Each number is 128 + 24 x the weight over the matrix's rms, rounded and kept within 0 to 255. Layers, rows and columns count from 0. Numbers have three digits each.

# layer 9 MLP down (transposed), 640x160, rms 0.129, rows 173-230, columns 0-79
132093142088147146141120083119140118113144101075134116152156129124143093105135162096091118116155141134111150160161116111090142147162089143106113149122101133092114140147163108093108160117097134129123111130117135148126114135128175136116114145
133176151124134092132160113147100162115092106088130140143135116115098128118102125084168110153120129153115121146097125161128122118124135109174134103133155131138148126089150183097158122098121140159119122103081147104082154168147127084142071118
114140151104166101089114152117107159087097110109155116122130126137133130117109164132140134123135118122090139154116094138122161159145108145081101103123108140150090150121078116142144135127108104125158094133137119076151154140177132147138113138
138113134146109127119044116101116133112123121104102127117110180157156117096132138127087118141179176110137105170140176128187100118139105172103156112143094158110099138118113118114100105110116127118081115099115124151126112116160103113160165120
151113157112155136180127094148118063080167132112146050149076170128159134113118156093126133084157144103159151120153123142117179137142122152162153143113160117105100116118117141136134150138115100128173122117122123086106114153171155133089162129
113106083093090101110143111133101115149096136101156098129097140139126134141112136132128104085096159160132099132113107098085138177064080141137158143124164112139119103150135152150139120150159149114109148158204110105123170196099105154171155109
120116129111157162159117146143153123130114117115076109135127144144158175129153100155165132098107146131130141066114109133112092143118151131123122142137151123102112124136130117120140173184125121147088168142134149145162170073117117077143140121
101168144121146133142097122137117123109151100100179118125102156124126149125127091126135150104116115159086154134138122114138097124182140145150099099130123155138109169166103114113139102077138082134149154125124121132125127159111186109124077165
137095093121160083115136119135124173112158125137125116118106155163116093072147161146121096128143145101164131173132174112101116131143156099133151051151144131155155143101122116098097104147155131120103053144111187162100111172136132137139167086
148106120122162113114114113154111122203084137141118108139147106175109133099116091108119159117121120146098102131134112115120130131097161115126133148128113148103089109122146138091115100115182122139135160119146126135121128093148126128131086166
117161138148100127123116137110127153196104125108101128132127189105088137155164151129101107129126091124144149113136104125131111130134132133162142136123119134111139133085130110113133098133093109084124130110139138137166141084155100138114203094
090123107153169091171130144114138115185094089133130121159105148106104109100122097130126130089119102105157140088152151105134121135088175117159160085166093101118135129109171133148157149122121155143127113129122102143103150141160132085176143108
144125159161111141104157080118114171126100125125113133181138114146101138124099152142106163151087126118140114102127111135165077115125143115127116179137141196146139149125146103149134132141110142121114142156126160134148135138147146164119138125
158128164092115152135082121100125134135155162100172136143129142157135124129107086148178168132145160103121101076196169121091132103135141134121172121118165152133093115094134079090131119140097124102174128101110130152138142080128119103125141131
115077099122132165085144103104095116089160058098146164078151094104111125131161094149137135117135124100148131113134100122123150110104148116097118170130107087135132131140152145077106149127137127143137110125178116130144114135143164121100157149
117110156104134125113151162153140144121135120101145102153153126124137111117128110103116119105115127163141093118137157134123119157146106093142112079114150136110131158112139100086106134098106168148147114111099135127101136136106090173122124103
124133092106094169181126126126119157126135135131119170158124140112106155096122148108120151160156101159120140124116129125113149129121154115128179186147126130115123116153132092145095129103134138127133113143154139130097123168113156125118140113
117112129144128151090162090165087095125144168105108166110121099170103120077111152131144134142132127141138118127155154093134136109099146134087129188134166148127081072122082112127132116110126165144103086128118150123144158109140125135153088146
133116167091129178137150121116144114096117096126143128110120091126114121123109136118118099159141145098140101139129117135134149128126132115102131120124131113157110112124123143123117120080078071107102141111138134077130149142123109153099111096
150177109170116168088105112136104123137143136127147163123123132196133138119134168133157117122144138096117130117105131110115115137167139096125133192110094169142197153162088171132112110110161137149128154139099120139161097124103092130139109136
086140106119104097178147133105171149124124105142171140159140160151154094117144078109147133097106136081128117114138102112075132140175129125176145122110128113146159180115135151134120118088111121142088098150136121130121119139130145093169097109
138101162127165116106117174132136095113128121144147137078084131168190138127124138129160144173129135162123148156140112141154164078129145144126089125148106141152145118111112111123131155125176138140120160119111115137095160108137081146115109112
121125160115120100149135095156122089119140125157128126131138133103106147135100137127124121136121142124133119154181128136102167128150135119106083167151145129155134124138166156140144110156180148093112198130124149141138109150130114152103095071
154125147112115130138123110162123159125138092137127063129129147115171129100158139074103158127112081130157156112104170147106151165099134112147142073146098080131109131094134118121097107113112173102119100144142156156114102112147102138128090134
125154073123150097143136109095151134131052125129112092149105161080113150106126089106119122142141155157128129138124082150116146159115110120176127106146078147133132144113134163113121077119122128104158141076149170080140083136121175112159115082
133148084126163141158122115117143164127159161150102126127149146138120169112120142138177162114094139127120145139128089128130114118123129136133109150132176135135092142151100149158119128127149130150139085167124149109115142094158090070110106167
144150160109144172114177108126165080123101079153186139090130146140110160100124138125108106145128108115123106113158099153138152108114149133144125091140126131138143124106117121100152136137139128142143090139114129138165094093145136121142143135
174080116146109130081069152120162110149123106161097139109120148077094136112109121101121109139142154164160097078155103156146104177111119123138151130127100153126138112108129101169170140123121128154147095140177106116166119121170151136112156132
088140124079103129112127101116136158144148144101116121146149144110104117109132123137100091078126127095128116104194125146121122105159143124127118169134112119133140159127109124131144122111116112151124090119107105149140136133126125126129104143
122158135130101134135115145156130115147114129123152113122104103113128151120165099151171110137154161152130098103096163151124148113121151114128182078120082106157145145074126136138155135143119147119168162102120152138069122136115135121162114110
089081121147165124125149115073194120138118171093132157141127153144144146107152120104103156113134125126111112171164135083116115143122124106066153140150084127133171119094110087103157108130107123120173167124162166160106148165099102145152165133
088116170134084142174112131097124128138139131125131106116070142128142139094120083152135100135106135158145127165159135137123089153081162130089135157122155130092157157140143155136118146160170101168134101111114169146149143130178126128155155142
110147118138114150133190128113120153097160133123162179161105129131145163131106078107119111156127161126147153133127122155135149172123129123134108093137145113148127144126132105137102132108131104095138122145087136140143142129140183139130160156
125143146124092127167137119116105121134111130137143119140098122168115180124142107153119124156099115142095126123112127137137128108131133155136144077109111156132111142077131127100074112084154150134134095114159103102143125140129118115108117155
111144140161124130104114104145126163131177146120130172145088117127112132144126195106152148136161113135068123126181144110094163153114107144127135132136122130136075124140166129137099165189128134154107098149116138116145129133107137124129108151
121125133109140162119125123159145129176086116093149147089163114105130127155154120157115190162106108131087071125054087144102130105149111080120113150132127094114123139151125140106155147159146193168127123113125118154160122128132132122122088136
118125149103119147147138105114136111115135138154128141153166093139110087141123135113165103133111114153164135156123116148119176095170102115127138167127138103170113091055093067133130111136132098137132110160136127096109128101164169108074105138
114141102139083132156134141099117099137139134097118131106115153132111107114121051076132135132115151079139141112087069099159178124138126143105106168099126133135130161115140135095131191151138148117161107141133137119174117158141150143123107112
144120132158142136117112152158130175154104155110070093125097137134105093139136152112131155122135113089097119128141134149146115145141105157129116168123101150135143101164120115135082096110125111079134192089121108101158142137151115146104141116
174128132112095146172148103137138110088168187115101116125131112153157091162131108106151100119130107109104113168108171085176125130129150136096095123123157143134108105153101152113130133157152106128095030170122164159131166199103187139106113134
147157110131139128190154069136127105092141125141077119138089190114106151097129117148096126142144127114137117116168152123116124128120183155136127113142155173102109126165163148120135155133151116141097141104104121138123122136137157163109155145
158144143134094137142115136137079130145120112128134101167101115134126137152143181128128116156146079119158143145148116117114138112148121100120130182124112116154124135116160149123148148178150159131166115098142167102130126133118149188141165108
155095106126136067123118161127140134180115112101104147107126099113135135106134100164125179120117125097112174113126125078154100220128159146124098035129169120146090115161151075113119120123120069061104094139136130108126146146163171118118114109
117123105122096165132103134131126148139131129098154193072065087113095167132136128119140119135165155090127162130122100119125105156093135120101128115090115144066125124127117143077151133126118131113103151161101132139149154153112133147143136139
123125121150147103119136115150097114115133157122102141079063096090098153144164130155142097149147145117116149147109142093126103113110108135107143131160089099094163142189138109088100157114121124113156111080129144132161073128134113119147129145
184122158140138099113100110143129137160123135100108136176134116118109132110126069107095161110136138152114114137130061121123156157139134113160138144108106126145134098086171138115105095112078175123093087146125115102102157158141142120130088097
135148137131138127148155114172093132113130112135126128136148164107152127141126132130159119125114142127109096148143123134141141161165146119124119123112103148132065107129131097134133128128140110132139147156140138140100130184096167175164128121
128159123111129113098072134134182157142062106156144127166099110112126140105149105165107118143173122138122123111113144133088065134139118141108122146144135093146118088162112157115170145140120117172094130146129149155108110128093136083138171178
171139078096149153107096154121110128081116109137134144144103141101165135135143119117147135085118097134098154142117097129146160154143135152135136119124112144135128111144135153145116139160129089138133130107116145175109150161121148098162172076
128158144150113147126109110135096156101155081141149111127213134148136102130123175111151138123131125136122134127100134158130134136132140137141130143083118163101127156120151150093160130127101109119167158126130110152146118169156135105139119124
112118129116122139119120113141133126170143160111121126116098126144124142179154157102100141111102084081102132154096174105123103119155123146128142122081158130094123171129114125134145129165191137159143060091096060151126152125127118128083155156
126101116124068092126124117121140108133117074153122132099125123120116088164112139139111116153138130075107142113115121141088133173153155108106121191139131106156103159155095144123087115113065151125090117147124132141160164112129178150130125130
130140125118117119120097101101113130101137142123110099098096117129113108134103113134107150121134125173141138154165126126140134127098144094156120118127119125102137142123156140120096132115164139099158032126093145123119126204160101105152084145
119135150152110147121183139129130173135129125131137155151156150114085134132117114114139145132111138122133109165136141143129099134118137121144144144135122124126132165172169150107130128065092155088083077141139096118111107146136124130158126159
151089157142064089111121137154089119152130132167163102122105151117175153121124140125109142149106134095120110095146147111102120142154168153135113108104139132175151136126143104113102110119138068083132186138102129146152091129136075136122108174
103118153128104086111127145143131111123075133132120147124118140140112166120114122167123131166169114154115141147081109128116173106133121085135079129118138149130075135104113130177141136110158074127112115083129157186120119108123126129086088142
140143177175151164140136151164117170115182149117135156162140140129096171159101157138165117138117158182155146123142182125133147170105121114132177115092073153135148158108172122132129111159150130111161199127128121121113138104108102131131106119
091133137105141053105143117147147104151039125175115141098114155092130117132132154160102119129121149090103145140123105150122156144134095165134138097090110095179128115146124112179141125126130114139114181125130141151124150096111105151120148104
# layer 9 MLP gate, 640x160, rms 0.132, rows 174-231, columns 0-79
130102073126116159114116119118136129110136075073101138144123138099161124104122146123153133128111122100111125126128150100114178115144128128143144130174141125147093153108106137145098106107128130148140075151144125112120124145107092165108122142
051090138113140122108097133130108131085082114149108146129105125133088129178135161121132154147137163135125152084155134147129147128107147129124118136119177109149155141088121136121156093106120136124115132118099156132148167167093109101123111170
101122119115143076104105146119108166158110103138161145166115104081130104118089119118131103130122110190135126124149103142153120130179093131108140126110153110112100139143121126142091116138116115166154118145088152118143119123104142122131084103
145108124094129148130151153118101113125092094113117070119148101135117132134158136116115181124127139124137118152157122119160137113115104089152097110162168100083142145159114131096108142114121145141130166117174076158111083119133137144092093188
127130141140128121166112185157081129130140153101113150139098114119122070124133180122102123115118133126087151116127163148138154121129161126138113106120103100120120157093074163104104096089134146148116147110105095082144131127136150155135096149
127153108113114116092104161112170153113149099105150140107124128157168144170131089100139150108080116072139124134084141115150125135140098108168136082131124148123129135119149152130123121159169155109188115133106121127136129147111139115117114114
140136128144166115109112143120123141088093144122133102098105101145060103131105138136107125095115146161136165137173089060125128138129159155109119143123128167101116112167169114127127134115138139117128131092083122173186111144102135088124145126
137113163119139185139112149111150125122112115152120121121105120105115116129117105144178130121149108135152166116086088137145130171084152116117107160107124195133087140078146126109142075114104074147142143086153128127125142147133107107133076117
157141171104093126136140137104142160139088120121143115128127108096128111116142092111095190087076141133110109099121120085111119077099188082063130142114116113080111121133145133107192138155175126103104137134144143153132131172160141139117124134
117113127135124115170119128137158118123120120143132147078144088118118135153148130132143168129096116126125143137168129109124127085159152069132159114126140093145120160118133107132096143139081136126141120109098089096089131125127147084140100148
145127142111135167117109135130114113134140121132153120141122155138104138154123094104146144141092120116133145153129106155128140087152107110138139127130146155185082157162118164104140144132125117154136077133130131144119174135128128110088147152
161074125083135099141148146121076135152138144063143120102105143098104122137113126092165122111139151125123136101076117138124148143152115140131140108123132124142085121092124168124096158065160123125060108128132167084118135131130123162091138134
146155140096162111124121091098092146095120111076105148153135115156134150085113149095118134135143144088169132090128151218116157131125112175098137121167152107152083143080122121141162132088108148101175117091138148133133177142129101139106121166
132131142117109135094098125083092104169151137154096121181090118140142072137105119087118132143136136095127152073115124134138144175118114134098152069098113168161155142122152111111158151097111116137100102113122130136150114162112165145125162159
169148140115097120127177188122131117085088119110125156165143096079135113098117136120142088119141145096106100087130079131111124156088086163135133121153142128136109130132181170129122115135118128120131154160140125121120131163144130088147144178
162171139135075124145083134151131116156106163124131099160126162092113122102097076143139151138149145160131125085150127134103132138158106134139118119089153145154086167095131118146118104097126140123191105155133144061139093116139137106132169159
091182101105145148111122114158133109112093166183141135162147154131061147143101099159131140097103114097129115105124113123110108111139108103130150119139149133129080141114132121160128159099164089111148080127098178112138159164154099147149122168
093152127131150091142109117112099144095180124112113135137165115140106120153152144136136149102120151109140130105185123112109133093110097156131122158121128151117094081139139099159121109118121179144104108094097119119097124144124117105122106132
102150084157148147099134112136112148154108109114117090145099128109175146065089134113120141086043145130126100092120111106080104141115137120110109125098158154125160078144119126130139118143107065135116119098123144136096136119171128123147094104
161130145096129143118155116118141110121095080135121158112116114126131108117148135128154093130132136137086107123160118102119159140124129114136144150116142176104103103121150139117144149115122112128108143130115102125144169147155171122132135135
097141071088144143157151125162147158120117096156135116137152137112100138145095156125096141125113105085126189149117114087135094157107131120122127092151096110131150137118121132134178131105065134103113112110092139081110139134091113112178149136
122135146081123119095113127090099149150094112130157115148091156130087102099149142121164109127130094133117112078115089095113094149117132129160115132126111148110128106123156166115102149136116120151099115151134117122122117142109105140133106121
129097143092154120131118112110145129098135159107136138152104150123157119097178147161131112158134112127148114100121120147136195137160132083122097142112121150127099137129110176151105120132122141060134136133102154152104158120112179151156085127
075091119146115152106109147126166124119102087111133125148150131127070150092134134141131124100170151104120137132144133170123116143091123130157124105136119136142110127101125124172153092124117125137113142141096146123163137125127127092116169151
119137172136135140116140091128087149144119090112134103114126121120100086109118179156121135126121112135071097115138159143195118095132123106156089117112170131135094146137138101174113101102124159090124127189127125185151132113124045110125172118
110152096149107114058092086115129168135116106148111114166126112168104095151107123144132138097173132135092120100132167120130120101178115133101151140119158149138083109107127126113148131134111148108104111112125148089110139177169161117091086158
111154172099102163125142170114166114091139113123106134118115140109101115164062115102104126123162098138102095131162137133162066141115156123110110083136151124098116101088154158087098109089123128092141089124137126162134096115126125113124099145
119147103133117115119123097133134159137132122126179179115127127130167125146100144148157119102143113136141147110104140101094112124169131118117072122109112124117112101186146120106105185117109137141145122141103124121122116126131161097152121133
139147122174134122117138183102116149130096158101140125161151115109103120076107095142118152129149106104118080121104131139096110110133108133120166173140122148149155132137135125124138123083133119178152134159112172093124099147158160105129141114
126114101199159095147110150159089076141140131115136125137143136140096131153086114117105107091153164098139097083124095131149133126120093128132141118140142105153011144096110131116126121180145160126167148148145105116121155136119108073135146147
135107148127118073117115125148114122124105138145141139110160066102106147154156123138108111106137183148124162124126155129097111170167134119105134110136161133147126160109079165128174115150150126113069139142090117175171117145159099120116102132
110158120153129119119097140111096135156194121089163154140149113107118125117079149113144140113176088162102138075143099103126146145161115121167118160144164136123116104106159118088128156153143118114118124151131089112125143103170171155167148119
126137092140133104104132149143159140118105118140167063105111164121092120134136124115123171114115132144141160105145144125168135115141157103156142125140108101092122133129128134109106119129134120123166136160163151140121104117181115147122162116
094146120103125054101118135133110124170145139117151138108129076121130075077168106098101140174129162109147158122136103095145139123145135152134169157134121151058116154177094111113136143131118076141147137135105097133147155141128173109121092142
166139159141123120086152131089113113123115131111105131122153114092143150095123113155134173154129161185123144130124090113099118148168132149133158089128128078122128136114142121141074134160190159142126143133078129177130105163165089150159103167
185115172053150134098170136129169167117108133179156126136095172086074142110122158140155100137142153149103122153145155154139110147135144145126094096178143143119178171119103143177089131085112131140119112146139123042159095168119117119105146118
104142141112179103107108067126127165154066130124126098132131162149136176165114184133170139145113156155088122082105117131156142106104159129112108111101105112067112164183110151133138132101115118094103119088168140067164167167166135112095160142
121149131161165122092161147160127102129118093155096187135148114125108103133108153147190143145137077140137168109139096087107135138108109116152143118105147093118122133122135153125098123150118134172135110088125112101139124122100121102166142140
128088095119136169124104141110111109131120077123140107157071149121117112144148095083104116102128136179120104118147130114123116147122128138122086117105150134141137132137177124097141119162107086159087176122131122138184145098162143156149153195
125118136148087157095176133127174150150125114146140147161131096144119119118117123152108142131118146139075145132127138125155121140133096110090069137149132115155135120116145112089138112109114144148134119122094118102113117147102094104153086144
125122097122128133149113131107119164160160143136100161111129113119136137159133120091168107110079120118152181116171121152088135154108144127154097098142149136120148090135149142108130069113146134109120092148161122111134099126173091166117177143
144119162132160157093148081123124151111107133144168158138081093150103144126102100094089121122101107130117144115144083160152097104112170123133148155098085124137169123094166170141108118149120170118128104159112151115155122109130145116089140137
103122110171106133120104152148126117093146087155151111149133083146131132135121128080152141148143082115103127142178123121131126140110159146109112119176111158108114149162147158075127129099133118115116126140130140128115158131123132124124122170
099107099103114122178108124102127108075108115089148140099116078126111137125128147166135082113132094179140141140117119141131095136130130102134122126155153097143115149137110107138142136091167115151127075101150102139149094117116143160136129094
138089100119122097123092137088096094139115129104174110182120107132151121123168109111132161133117153117162164133140167127103105144137117143150143119140133103118127139101094121139121145132125144108110092148109166152136132177169181096137113106
137140152100092092152132117140133134084131119103090118091130149104135137150129121130163113142128135135130130136166143160137140149116084131154112153127172096120153110116109161104129143110105146165084107132111108120099100139109162089158138170
105126163105087133123129148107126105120102110103142147132140090139145107139112113129140133091145177125094075155123103121133150130088118061127132172114101125150078113074188151083145103123103105186170099106089125132130108159146191138120154149
143143166126098146144113151117128112125162133134118138160150095146091064143072103129128160143136132105128111112128098129148136082143133122141137126092139121122166131132148138110146093168149103143129108123127136108147097167131136125115140161
118099174131168139132103107138143116118109112156153108180130088173105102099152141100112148089170160119140130119114080148134125131115104171138150139175122142135115104115188177135127157126102102116128104108148137158126119129109142143147141116
128125184145135101127138116152114179157086116087108154136113127108118133165145095152129134153158134125089147155122118097148097104087115094088147154094122135132092140083105183106123104118155128145105117178151142136142105096143116115090095135
116160140112121131119115100102122128163088111159131140172105135162079160084146112142161137103128141118117139112148128114115152141102147124150149113095126148171132119133124105124106107073100097168131081114120136135136102180111056124132153120
151118114105135120104127158162127133092125104097110084130117113096086130153151116141117105142150140148177120080094108143105110134081123144131133148143128126180110151100106125140142129143114129152140131115119127104100124118154145111137130138
097107133171100133098139115149061117177111135102112124156115084111126135128111106140131182108128127118151135134144097097103144141141144079138157113162109109115136095154163121114167120109093111138124146093108082125148130178135122111153138123
100124110107146152124150079143120104091133111125107137133111108116081129100117148140179129160136071164111110118103132077130125171114124170128150122131172117135130087143111131127153154134132114184126126136154108144117136155138097141151070116
127114156125104097116160135152089133142125118118141112130140127122091077109144121128074125118153145160123098088079100150130141132123149166117136091159089112089106152067177194103134158140147156095174118154137143106105115167144071099114138141
182142101118144088156090104142121110116155152087146129127104127136135121103131125122168084106113107156134129171137127091186206127160106144118096136153088105114110131120103140116073130112119128133125158132146094132127158156101105109133124136
126153149112139121122114133097164113121104146115122128117134134071093158086079160112162120083115106110117165138123135116136150096138140109125115117141098141128145129170134116139168121090140130154102131128125114164121109141174137136153089118
148110149143140137148134120134110130115124121099171098156151130162142091136076146129145136166088108184151143137134138123125102086177125140153130136128135136152133108117146082148151116101161129110151109120096085125112087108135125083135134112
# layer 9 MLP up, 640x160, rms 0.134, rows 174-230, columns 0-79
112139138146119125123153122151138146130089140129119161142108143136116139108149120138134098139139128163117127150131146154146149142139128114185126114118146121121129083128162133096146140134137106126147137104095169107167147137168149082147146150
149105138128139126156161105092139151127124142132139117132134110142135108136131132139129141085096133117118119085088121160148110126166113126139115117154102151123118157164139136130149185083162118110144111122144142104120137142134142117109130128
151125119147146089129116169173115079177118134098127150093135127101104104111070134103106143081157172124162172128104132105143097146131088138118126134121096106135112151143140122108118167136115123127138073153165125117128109103124115121157115117
178097117141163132140141116099128118117088152109138139106083096079110148140119138135155070134103133125201126118137123127108126116116150165125136150081156106114133112142127142124113160098096118185130113171125110125138108100135133138165133116
116104137113181119132102113138139129150128134148133135155142110138075148121126133151113108138102126145130158158147134122093154100130140126109139131156118126156140157129114103134149118175097138139158145157133142143186166114097126119162128130
098118128142124132129082152092142143145129148166146131173128138108147121140127121155144127121119098124117106112097104146150169092150150121075145143134142170142132126122126146127100166112165110133131158138130144140117141106097124133133152110
110142156158086135124066101135131093118107122156182104134142160130149122115128145137157129160159144095125125104163144106150114117126089139142125115113122146121095120126121141115116128133110143142148136130158179137077089097108109152096104141
136147093063173159116157116126108104082120096163125132137121157133115137110130134127113091126135157133129128162124107127078100089127075158173115079093085118122097121096141125146104154110157127089130092171110126148145159118127106099140166109
124091162138092181151155123120127092154113120140129096145135142146159102163209128110113165128143114093133122092135178135139159147105109149112140102157152130144091141153158153114125117110118090153147130114120130136157117139132123141079126101
164126074110099170158151114125114133139147142144159154117113170079093130165123155122140103125127131142134149116120108171101135109117079115129160099155134142122112145140131104152166115164119104106122145103133159146105119161146140115109159152
137147131129154157192089145121136121096096142140055140112119146112129133073103128101121130126124094102128145128170144156134151107138111129127132148132078156123105138150118107129114101095121119126114103127126099141144129089124116115140118124
145070110138140125154133109132104132155105112113125123147136150136092156150130193133137149146095124143115140113082154144123117127112130128130134141107140116138128127150150118131116116092094112150083140132088122148113134105112131101120105135
122120122092112116142132151116102142094150185132124170136077102149118190114094112146133138150089112052130141064148113130114117089157153152080164131124131120160102155080128111135164163133131094122105101116120069139148152135153079127135108098
144104114107125122131190135110137162125149101141099144110133122130125157102118139116109149121142119135158108134136086146108120139116111148075148131150111091194157142124135139134113095112141098093108177136082163120163123133141149154163143145
146099117128123107167133136149069167107107172129119127126148154134149127160141126124125120130096085114129098145109104154109145143138116115153092156124136126129104108075119104103147111136127079138130130097156127139145099083169185137152063089
118157170122138176135152142118119159102123111129124083163139156151136134136145142148115146133149172106116139113155140176086112167171156102128136103200151128131111105121127161104143129101100110099147150115136161137138119149141131109123145137
099102174130111119102172110110080151087112110103152124128160176142121157122158210135099140117092105119128158161133129148137126095106146134147128115087167133155127105116166137157134187124122145136107114101108162142149122105131107139117118126
160126143161119136137169136106146133160182133139131154154140142147137146117123131096088158115120116143150128141159128120149149136138116145124170127131102088155175138146116104084097159184102189150127104181116099110134098132118123130145101131
159148135143144164115134120148125137118121148157143088130112088093080155138075120104124170104166113120137116139083123157147078085080152144125121144119136127149157132114150116156131122144122073163155122139097142097109114160151119120118100108
134064125152179186122172123116147159117133139124141114132122140141153123087119161158091111126124131113101127097162089110100160144116170112119137120137125102113140124136131153124129121097090074109090157136115176146133122128104138130139136118
138091089154143149112090166133120104098114143107124105113120125117109164123132127092160102137116116152143100063167128088121147118159161102127129119158127177137129135113127097119133144141135139113103149144120103127079159115141114113114150155
160141134123137131110107145132099127099140130137140138109117123120137119174157106123159146128138130103137137124149063118148113101171138121161139144139151188128131130143119136079168126122178149086100156114112181119099162122104105121116106139
125091151098150129132097129125122119127093067133112085086142126127170103107104141133112084094113113153112133144143128090088158141157125112068142089076158143117111122136095095154130150179117125113144108117130119127103109110107098140130164101
103106128128072122127121084140127128126092139105065153106152110135111136091107118147121143104144130127192121150170127147095129138112160089132108154107112148121134162093159148147103092139126120112127105126111092147125141111130126143138124112
136132128139083150172143123097111158100120136140114128130116125136131143151159140110156091154146137126153117125132087122084158189136088140174159141167090128136128168145107104170163128133142164189117119107136112080124083099144165129144098143
125106133132089142113145140125109125119152133096109141169122121115092127170150127098114092103129128113114166132132131156147118165168121094131117116158144159103163152121127141074139119099188129118088132110123133082133105155131091135220104130
122129106153148124102156090122171140118093090114138125066115116110166133113121130162102141138070153151148132100120109152085123091146149133138137141142128118121135128155146071124148130125093143123091130147120125122122148122142097108142165098
116132129106118151099101135174150117126138140117103149120105172137069116129141146114111156145151147122107127138126122130127141112107140145139145146121134115148148116116137130180138146137116149095114130153116146123161121153135111087098133140
112108113127130154149166125118116141139143099132140084154142169068150113151168140112135156137117129114096167107097133114106098159152118103123118140125139134128079139075111155144103107132101141091116129129130135107131124113171097103112119167
116122115114148126095109115073158157130112138142136131153116124157142135138080102097079145108107103100092106108078159137085157129124115126099129114162144142126123085132111134110112127124148138116133122141156129170138138151101095152228144122
135130136094124134180130113103108098134153116137131104118127118098151146110119113118106111100137177149093160145103128130095109153115131148099063163156092157126135099135133126149149119079094143185128134125136106103157167121135119137148155146
136192131123122171154166135122116142098133122141115140128082107144133142181155136127136139154111140121128116159120150112073099135104157115136138103116124111127110126153119143170170136178175141138133152154117120114136136160175129109179126135
114148125115147064117143138129086114162109115135104117142131106106161150173099140111163119144155095124111152117152105122136141102105162109127096150142124163132116111146137154160140132146094100129150145116102106120100140146120095139121154133
182153140105132127153135117127115104130151127080142151140123115142141134098119165133148134138127162151114079151088088100151131144113112174152146116106136117106132128138147136052132145129159145131128133168141149155142132095128150143139109118
105090147130098181085123181114124140152120120099102137135109159136131111140105118147122142166122134107060164147142096147142089158114092132108181107088155111160135168128132106095141126147141117109145191129089083149128149177156128118109073094
120106059093136116139159106097094094132088137131109106131187128163169144092104130084147126102077116190113068129142171126145154080144109150129144135154105162133112105080106071150108163124135140151151163166139116133083161110125160096099096142
131090083168105120123090096088180098122132137113142103133130124099137065104170122105161113129132137165107134148139128098149179090136135131078140144114095121155131117124148143164113084084108138099157146121123113120126113113123098126117119167
135107162161132132115145126107132105140151137152113103129109065128147153116121108131158138111145113097125119135145119111118108149131091137129138154143156164109118090177141136125120157124137107138137147130113133167121108084137145110116165143
130132137137142103105124137142116140109156133123142093087128143151145137129098085146139126147142130118105068102117090150112144117168125149126135166131137102113088123152133076142192126116167136110108095146146120100128126151136134158123143103
141149104104105147117125120146170103077141141161116149195133143095148096109112147139139131131156115116118128135170134185138131127078178128147129109140147112146106117136149121101128141140147119131124122140125149102124110149113134114115131113
135134140131158135130129158088127123145116142075143140133090132114140123138134141157094107159133132138155103107113103153136087103134082119162138148132153114175124170080148116165144100134145123108145100124160092135143108097110157110119159071
089137126108145105141096169121108100145136140142125092136093119085123138134063112161146140136119146129148175176105142066173129114152127104128092153113159146106104111170121096152122113157103117110133129122133182102154113151118112147110123181
125153117125174151121122124109107125127184118069108109136151097096137149134101123148134099120142175130149129098115072136130145160154091121142147118126095100127132155148119111141142100132151144136118156092116089101095147165143099125128102131
122125129160117154147140143157121169132091150127146135087108164130149146101145168146113136120148097156137144152131118155108123096138105148162125127163117183168109116093086112114126100115108163092156129105118100151097138124094138084161161137
143100119173136154131109131149098090115081189115154101125114084126153100101143096112095162108155155115118075132070153097103109126164151118144137146170136148136094119170139136142081094124125175156166146109121099134116107086132170106139127151
166135145140137076105093108125112168164090163129190132109151096113139139141140105130151109141098131140146108158139137126108118128114133089147135168115139139133132111107180062163145148066143148138120119098080105145110120140104134145165106141
135145152091142127094104139135127158119086116135134140147153105124101115149137112094120135135123130141170103147096101199115116166107156122118122118149122169144110109139121124119134100082158144121131183144128156118125123137116139114119182137
114105135114146140102127144183138096142107147158094136108134136148096081116106163116103108090136145190120102102105148118096136166120115127094143132083112122126134126135150123107092125098113156131151159119129158114141119128111093178130156179
105120129101136096092117097124172099151135135137171171127111140167121104135078062105089139126114132134142157150111106113137116121135121114106151137172135144142122139148120107097129085118124166132130129072111103152100110113165105111113121101
126122179081134137108142110138116140193160125164178095096158146094126114136114154121104174137099137160163149148086160121094130100101119116071137119161110116150098115151132155157136134151134114131141103128107111117151138171121131126135155134
153117117130132147161124118122177082126133085142122117072126097142151137150131089126135144113130114129148158150131141144127130117111130159152156168167136141128120135175094145094105099126147108131141158143133157146136112120131094117124131101
114100128145123102132164119097163134140096110130180129161098121136124094087155130095147167101139152150135122089121152148144125096125136132107102105131141131098167090099162093103136162106143098112147143148111137133143145149114117110132133133
102101112111147103115130132145153105131094113108136132117115103141150155102144186056163115138113150117115121158142148153172134129080148130065140153116150118089099105120115143163143110135151131119105144133151086111087141118148135133134124120
106120151107117139159121144118114095109148106123135106086089140216114121131170115108158173177051166102104098141177105150160142168142129132122136091104115134072124126139131114109183147091107120138119127143109119161105129118134104125099163124
099150129075116103129129140133135146104087121179161147124122160051132080164100147168106104148121119168134116122128129084104077137146101122082132108082102099131150162111107147116133152100126118132161083117091131088099136125147159079149075093
142129131159150106138108122145133124151158119138107126140136128144150119129112157156160099131125115100165132104163134130125113132127090089098143132148063111111102081157124101113139078093131140136122112094167115180073144133107124115108134098
099140138144149127120136111127164161146095183133102093116142143114147104116100093078163143122138111102092131116163108165114140090085148095094097156136144104124118133153152107106146119083115088128158176140113143141166132185141131089085139090